config.toml
intermediate_size = 256
vocab_size = 4096
positions = "rope"
attn_scale = 0.177
parallel_block = false
init_std_up = 0.0651
warmup_steps = 200
decay_fraction = 0.36
decay_shape = "linear"
max_steps = 5916
dataset = "wikipedia_en"
Each number is 128 + 24 x the weight over its row's rms, rounded and kept within 0 to 255. Layers, rows and columns count from 0. Numbers have three digits each. The size before them is the row's rms in percent of the matrix's.

# v: layer 8 attention value, 64x64, rms 0.133, rows 43-63, columns 0-63
# o: layer 8 attention output (transposed), 64x64, rms 0.287, rows 43-63, columns 0-63
# gate: layer 8 MLP gate, 256x64, rms 0.156, rows 0-16, columns 0-63
# up: layer 8 MLP up, 256x64, rms 0.16, rows 0-16, columns 0-63
# down: layer 8 MLP down (transposed), 256x64, rms 0.192, rows 0-16, columns 0-63
v43 060:126119091119125174136137135133116163115113107118193109133108147097096175152107105109162155149109139128169104155152161164095131108117102139096125139158147105153136112097107105127117118115096100
o43 089:166143119145106143103118116126163133112088109092200115106158133147058159143141161138158119127088112111160118178134126118154120124138128124103137116104131113167113135116124144116122151091114119
v44 065:136136193124102139115127117130123159120113121148116119131150140120117086083107061149156140122171121106135111117105160145116119131089142113144133090168137140152120103135128075134164152087125108
o44 084:092091181126101106120160114111109118131113124141147104099160101109136124107139120153183142119130111142143138104135144091116124154126142153127114143157145050155135148167091133107158143102105121
v45 055:140097159096087116144150092099108143145118136099121149130099094114141129108083134134139117153123093127195168135116147098095161113119129132104129093114119140151122117151120115139195099111139114
o45 076:114114133128148167127128091123101054106090126091106131113138123122114118131087152102146125129141104137113116097137116127116088128115103103153099155103154105104142139164066109135133082126141100
v46 060:116129149145138100133152162125099129170143126104102153178154095151155090091105119102156124114120146172143119131132159128113114085181179147169116132103131108126124128131167102130113134099117140
o46 077:148119148163146062148133138145105127125125106120130114130112110146177092118165131101133124105132141138133114120173135120102098091168135153166147123084125143100133140103141100068106118094151112
v47 062:158132138122081097109108148106127093133123115120097136115145129137147131075101118116125136109085080147137110148146144072116086092097090141085160118104133137127094149148142151120135124129083120
o47 082:105121122133093130091119169097130082154086099107122118140114114113132124127101125133095069110127137156097131109147115143110073101093148144109141135095173140114093097142156153111136146146130103
v48 068:119108087114124171116175165126142191117115114124110116137122179119147129142122168107127163136107157115116105119115141138113062103139132102122134116106128124137105120150132135123155142160136063
o48 086:152105104160133121132174154145153155086102122141132080163117137144122132136106177107139111142148109122118122136127127096159141116124161105167083151111133105146116131140159152116145100086186150
v49 062:138092123079138101114131126163111180117155112128115124113158130121090113132107120112116092140142094121112092145140155165137079142105137162151133151119105140139216141113129135140109108115134133
o49 090:122120131072133072093112148140109134165133144119133121086086107139116147138124160116148104130132119081142104129122160129114094131117127104100113163154117114144174175108127164160120107136167104
v50 061:133125139110126128156110127104112104130129111131135128112114131095170140167114120130126117202148133114136093090121130096115116136111118133139115136101118144069155114139081072121182080148107120
o50 083:151142151059127143157150127092094130123115123127150113143132144126121164151107125093141142156154191131113114132104133109152133132114141144144139156098079117154122115164097136128177077142109123
v51 062:111114127136132128142141122095127149141128112141124090150110108160118047111110130163128151118133136186106137141140133178109183127118143087093147128152106148137168126147140141151138159155158135
o51 076:134126129145149147146103106110140163138136197129128155131123112132196102123116171175109124089134146125112112125152144195139141156139135121111117139155153134142150126175128131096140127102131098
v52 066:128092078083148123106167096115149139164137144126105132111098115116127122090154118128113123192145123118147121161157127149145138157102141142121154162136122121181128168110141098159132161149101136
o52 085:123116092107135133067143147119099128183135153126144143124101149181141135130143126188124133163107112117098149158162134145135126160125094093141141154088134118181135131120125151157125135102135114
v53 061:151105105154093149108106101130097155122123140178144138121134109183148129133103156150118105128153107065134106106139124126143114136173167121121112116128136089148126122152117104159083099134149173
o53 089:093102113129130112107109121134077152158156154152121104141166088142143147092148135101122125184140110161142126157104135135155165107144147126103144141169156153110172121129110081113113094119121129
v54 068:125153104110112092126157110109170107130109120133101105150140147146155121186118131163116132086146144140184096192120131150151159143155136136126072108116134134117121110128123114088157144141123111
o54 096:098164096101133074134130114161148137146130145130119107172123126102108151163109125145154154116161146151145155106144134129145148155186110110149104100089126121117105093166134139092109128163146156
v55 064:128133129135107135093167159120098118121123123163099157150125115099140131164123106076107150113121090123163125125186113141115120175168118078111120123156138110110104153128109142116093108087155124
o55 084:088149162140109117116144134108124101102122137163114131130111065152095093129115148120119178145101157099142107113150105135133144103144131100099142106119132155157112096123155120099148062156120152
v56 067:120116140101111077176130097119118138103105114093168120132095099137146132111161137116120125152100141158126142141157122117121112121105141106152110112138180132132179110154130107096141126074188130
o56 081:137123133128142147137127077122096097095071130099113156096130185163140092163107131108125147100116092151144109172101117163110112084119164106147116143143145144128137129130115121128137125153166120
v57 066:134099146126150123155180161100142096076123135136118150118126117154114103105127104122126138125142154164125102180152088124147096152160154139121148144137067157126156089118166120148145128105141120
o57 087:122142174113152125158161144108156176137123114146104165083122130130142161130130155138127149111112146148107117145140118147117128161162166148120147164116117121133169108098160087114147135094192113
v58 062:107110112146125151107107061120092126090180117080093138116136118146128138130118100153151141148150106149166114108117126144127132130178108111114103124100128111135163123097136157099142096166161114
o58 078:126135104130113116136125093159110114115147105125087099131136099089092138136123130114127124158098164105151136137094117167086133103137067140121099114138121131121172114163136115132188136089152094
v59 066:150160142113129118127120157131148155062119144162133117134188162111092130135139106158121122107126156158138133115133125128106167117136130151177136155177147123157131121095130116157120150134191136
o59 087:105112116175129089111138167123123147098108115148126115095173157100112152152128112147137147053140103146146147115144123135127197126110127119124103125150124112154157142077107127119101114133126107
v60 058:124128157122117155199138140130151116153136122133115124119121124102158160106131145129132137132093094149132091110179126128137139138124125121053118145140116160091136133107142132108083175106103170
o60 082:076153136130116153179098155120113100104092147110090092108124125105127143123137129131149115132121089127102108133136147139131105119118140080084147131085068153122133121140157099119101154094110150
v61 065:125126118105053121115129165129162139137110127139106104115122080121146128120169130151159127099131113094153129153114104150130086095160111131138140128106119138128083139125100121179135091184129128
o61 074:121113120106122119121125135157141088187168054133147160135154120132108129104156156141123110130162162132113163137119118119131141122121154127146150098124156147144113109175166138141117071117136094
v62 064:146083141137126124111158146173147110138109157138165111078126169124166100130121127098096125129172169132115099120097156079116112134162160129135112120127112154166096104100117153098134128110118134
o62 083:144120136080057129088137143112138137120149139090147140128104141133141118130141106123097127154142170128142111108149108095109174117156142113132086159142122124072122115132149094125122147100147181
v63 067:135103175135147131151096150163144140125136118110099201117089126130088163135117124156084124122150127129097131162107142160134148112162131130105122130154140133109108137112104098067122109163131110
o63 090:138117145105132183125113122160124139132129118079059124124090122129108122107104088119130131136179126087160125148149109125142144164145156142142136105098159147138125151111147121073159142142134098
gate0 095:155117118074150160130150131132130158118127153168142124095135147141109131104082167137194111118176136151109145108140137114134126144133127157113152139123137120146170131126188115155137168150109100
up0 090:116137112096143089143111116140146109157103157169145095100138170136159137119123154154105111136140138155137096062143136106102101146162151142157149108104138126110103155125158154101156120132175142
down0 092:111112103074077164114168169116121149139084169126103137127130142149125132116150158147167116108146094169129122113110144092132106133119126099139156115156105126137115122108170144170114144110107097
gate1 104:110153121115127151175162110108104185146125114121154132160161115126117100121173096121129141113124085146159097088128145128108142125081161143160111128163115152146111134155171118103124116122099154
up1 107:134146133120116192141145151171116145106123125110168135135147121101093102125177128157129107122102081085122102107143135115131131122147149107134075135141122123199117094144130163117133135131145154
down1 103:133160136115114138129139146084141163148161077152172138149104103145112127134126130138091158132155102141107099118166120138139116105114163070147082127117140113138112122109150151146129105070100108
gate2 102:132196081136165141119125116161111100101106104125135164139137106141119149146128168098134151166161140124092100115143153105141117133148118089146139148126156176115120148106129171124120133155110162
up2 089:062118133125125114135137124131145132126169180140189156156134159151122181177134127090119119127097157122086127114096148133092125119125129123115156151112103125092126160138119136128144125129114091
down2 095:169120152113185126123121133150124119117153053119108076133118123135137070127105163126156138127113140155135127142130108161130139120156089125150149092130110104179140149125127104147103150131102141
gate3 106:111130111132161194154088112125139132166161115123137131150168150136059128124145205129102126149149120124138153104143159138128147132117153109168140137121140115124150131100137123154118151149134103
up3 100:107146087102150161166124101159135077130176138153144154125150107070121149127175135136122128104132104121093135123128116142114122126080160144137138143129182100115153110142130127101139151168138118
down3 102:120106122114171161100131123112097128135151141141159080105128165138098118138094114158091131161136142127137135140121127136163157138157162132175108120149117123154072146065114124147129145108096105
gate4 099:162101104171091165118143110140179131155153117142128112180133112124141144160129125145134112105191117137103078140133114086115127123168149128131107170117101115131094112154144111117136149141111112
up4 101:118115107108147127109161139137139087159158094131161123168136139109136134100117111118130133112168131149133105076114136134145173167101149143114150127140108160133094124118158080158178093123128084
down4 101:113078107124121128167103089111075109142111158132105102121131143164141158135126135133120062123121138120145131159140148164097158086124145120144080101141133145142125131137119139117153175098094111
gate5 111:096075113132121159138120148133154114126117123109101096090083155097162120121137119156141163129150123080132113092117134107124128115087158125145151123112114086085120116143159117164109161145169151
up5 091:134156107090117144148122084119143093135162101128129140159145099159143117141106103082115150127107136120162102139122143129160163086137155111124165107100155102100123130143156152119114097124060141
down5 092:159138189140164112145160079134135114119166122123100154150132120145117095126154128125106095082129145189137144114124092113131158159165115141105111094115128137142137117143163079152129118115134139
gate6 109:112148173163132150113106121123144101121120122151200137102153133148095144142179178117147137137162152109116135122120090105141098115159102138129091135110118127121120084111106107132095159112151148
up6 113:143101134135108169135151149101133109098131133154155122130130161103116066119120137113129130152160154101136157100103142104140108124167138134091153108141077108155116141091146184117123163097157123
down6 115:139121117076121182135152129116114128126155143119158119146143130122116102132136097155135120179161116161122140127142158135178085155134157138157141106140133120167088127150115179108116149118134072
gate7 091:149133121130151131115131162106056153149110138097120135094187131108135087156164132134126101126144149131145169152106132134115140161118150140174119120160134106107114096139143095137159109105086146
up7 086:123067180128134139139115134162142143156113098138122089143117177119137097100174145143139180113105104119128102156150137088131107130141156115155139082102143124115106146101167122151137114121114123
down7 086:163157121146132136122155167117079145145134087117137136128132116147149123153123084150127106130130160108052126117182134146134135122131154144169108106168110125151122088145090164109118126117108125
gate8 101:150170103113137093112115108106145156149143145138049126145132147109132209125114083100129091124112121132116127108141137128163128130108122093140137120119112121141114174156147142150110149153109139
up8 093:141114123132104088131096128161157110160132139140119127086161146170149158111124084136108102111108152119107152137135124120165146142142131117121100153061122112140126170124128125075067138136129143
down8 095:144109096119112119127136159125109089129090134111140181120123129133088098109144187129126165158158143111154136128104107147068113133123150146112145113151131152094158084143139133153157096113158133
gate9 114:130180154151143148126151113084152138133098157102132151128143146106111169081151088156151107125116111117141114129136165087129104125129109120111118140157160137107111187155139097101081142122127136
up9 110:117113100137126123126131103105162127149137123130101128120082175086140135126135090120126107116161106124136122129149168068118141135150101124159114125101164131140091151146151105127123141046102151
down9 116:143121100114166172140109101085140131136142143146082151124082113088133121105141116163112176136098130110115140142135149157125122118152053159154126112137150149119096126097132118120090100131121133
gate10 086:134127134109114131164149133116116164133108137098113142145183113126108139120120184133161141158154136148111100180111138120148091138129117123082134117147093101129120147167171068105118121138122088
up10 115:156124138123087117124136124140134160112128094088147153162140117151156091147161143167121147131144137118082126162106135080117136119069133114166108116129119128075156117166125113146111115168148145
down10 108:153121158102118103107141134129146162135141119117185146121105183128131127079165098154099117115169134153118112160155113136130122138116137109157149148151111126087137110130154132146092101095138184
gate11 106:151097125092143109094099132147128120134131099183111155169149128143121142146109144161170161124119144157117156159089164075148106133161136129101137152091135150123126148100164119105155122128157125
up11 086:093115162077149107120153145097111146064153090119100124151109144115114137130081132116147102123083135158131106147162145160105105123125106124101102097143116150159135143134096127112145135126082127
down11 090:155114097149078106104118150134148120099165121113118107090106102158124081152127109111092127091135140139144128101145119125125125103144165097133052125162080106147099140112135125147129129122107122
gate12 097:125114147140138156146119125136119124110140128147140112085163152133112147092108136151106110158121095099158147152143130109141132138116120099113088117094132149100132117104141100141094063188102189
up12 090:163112117115125104141150134076139144111117175168123107067128119126072100080113130179130093119123110115127146143111152131127163131115098128182107142115163159122122115129111134119136152134138146
down12 090:138141162102143171133130123165138119129089109140180130144158121127137160099149110149150091133076138142131107145111131120147156122140101143113157106190124138149141173100111096110139136131115075
gate13 106:147093141158101164107079135123171119116098149135090074151128115167146129080137109134120112136115137137143125146101091156143094145143160162146111100144114137148113128146094096110154148152152135
up13 104:108127137143103166150128117168128117117057122112141140118155128097154097131144140131125101146090141175106135164137112131121158127118122144165143126142153159132157062150121100149158176130143133
down13 090:113152130146128124129140094117105128132184119100120119123135112146116164114112144148144131152117107124156171082138165139097112113124130185153113149052085099150138118098151107117119149156129119
gate14 104:147077140121114154118090149114112148136143096149142113117092155163127125102166103152120114105163100139104153126164115127143144141117156096121156090121107096138138168149144075154149146166150104
up14 093:094123138127125136136128143119094111118112134174129111158151163135077130109173112102145100132116122116110131120109109125135139109094133071126132113135178137099099187119186120132173113135100145
down14 094:122118116125135102144137123103115111152109097124144155122190129119123144116150160136077138158150143157137131097108168144091123112154139144118128141165116149134102115094108124130173064185108121
gate15 103:141137100149126122123130104151104185164101096091111114105154140117134107143137132114136148164100110144131125095069150126131122098129104133120123147116147099161084124108165127138105073090169133
up15 096:139143086102140147090115129122110085116118160126123115101113125157120107142105111156121172131071114121137132117069166120167114139107104116126134124106149165146128140115140164158067119158149126
down15 094:109135162116165139120103116150157092105134152137136141153124111148114151095132133153118104119163173141078114158197084139163102175139133130125125127142128129098126126162094137158112162121107133
gate16 102:152166133126126117147098085148116148182091110114128079155104104130138098153144084084134139149109156169149095125137137132163110121123156135157108136140115107135154110129173126113125092097135149
up16 102:111144149128132162128088143126092145111153168135085084181147083110099140144158113100134099114148134137094095109146151137110147123155137137091122119163159098155142160093112116122125155115110120
down16 096:103120137108150130129119110109136104105161109125158110101088127122122129115122166106160141176129084172144096155086066133156131136159118132151125152109132096095091103163101126149102135124142114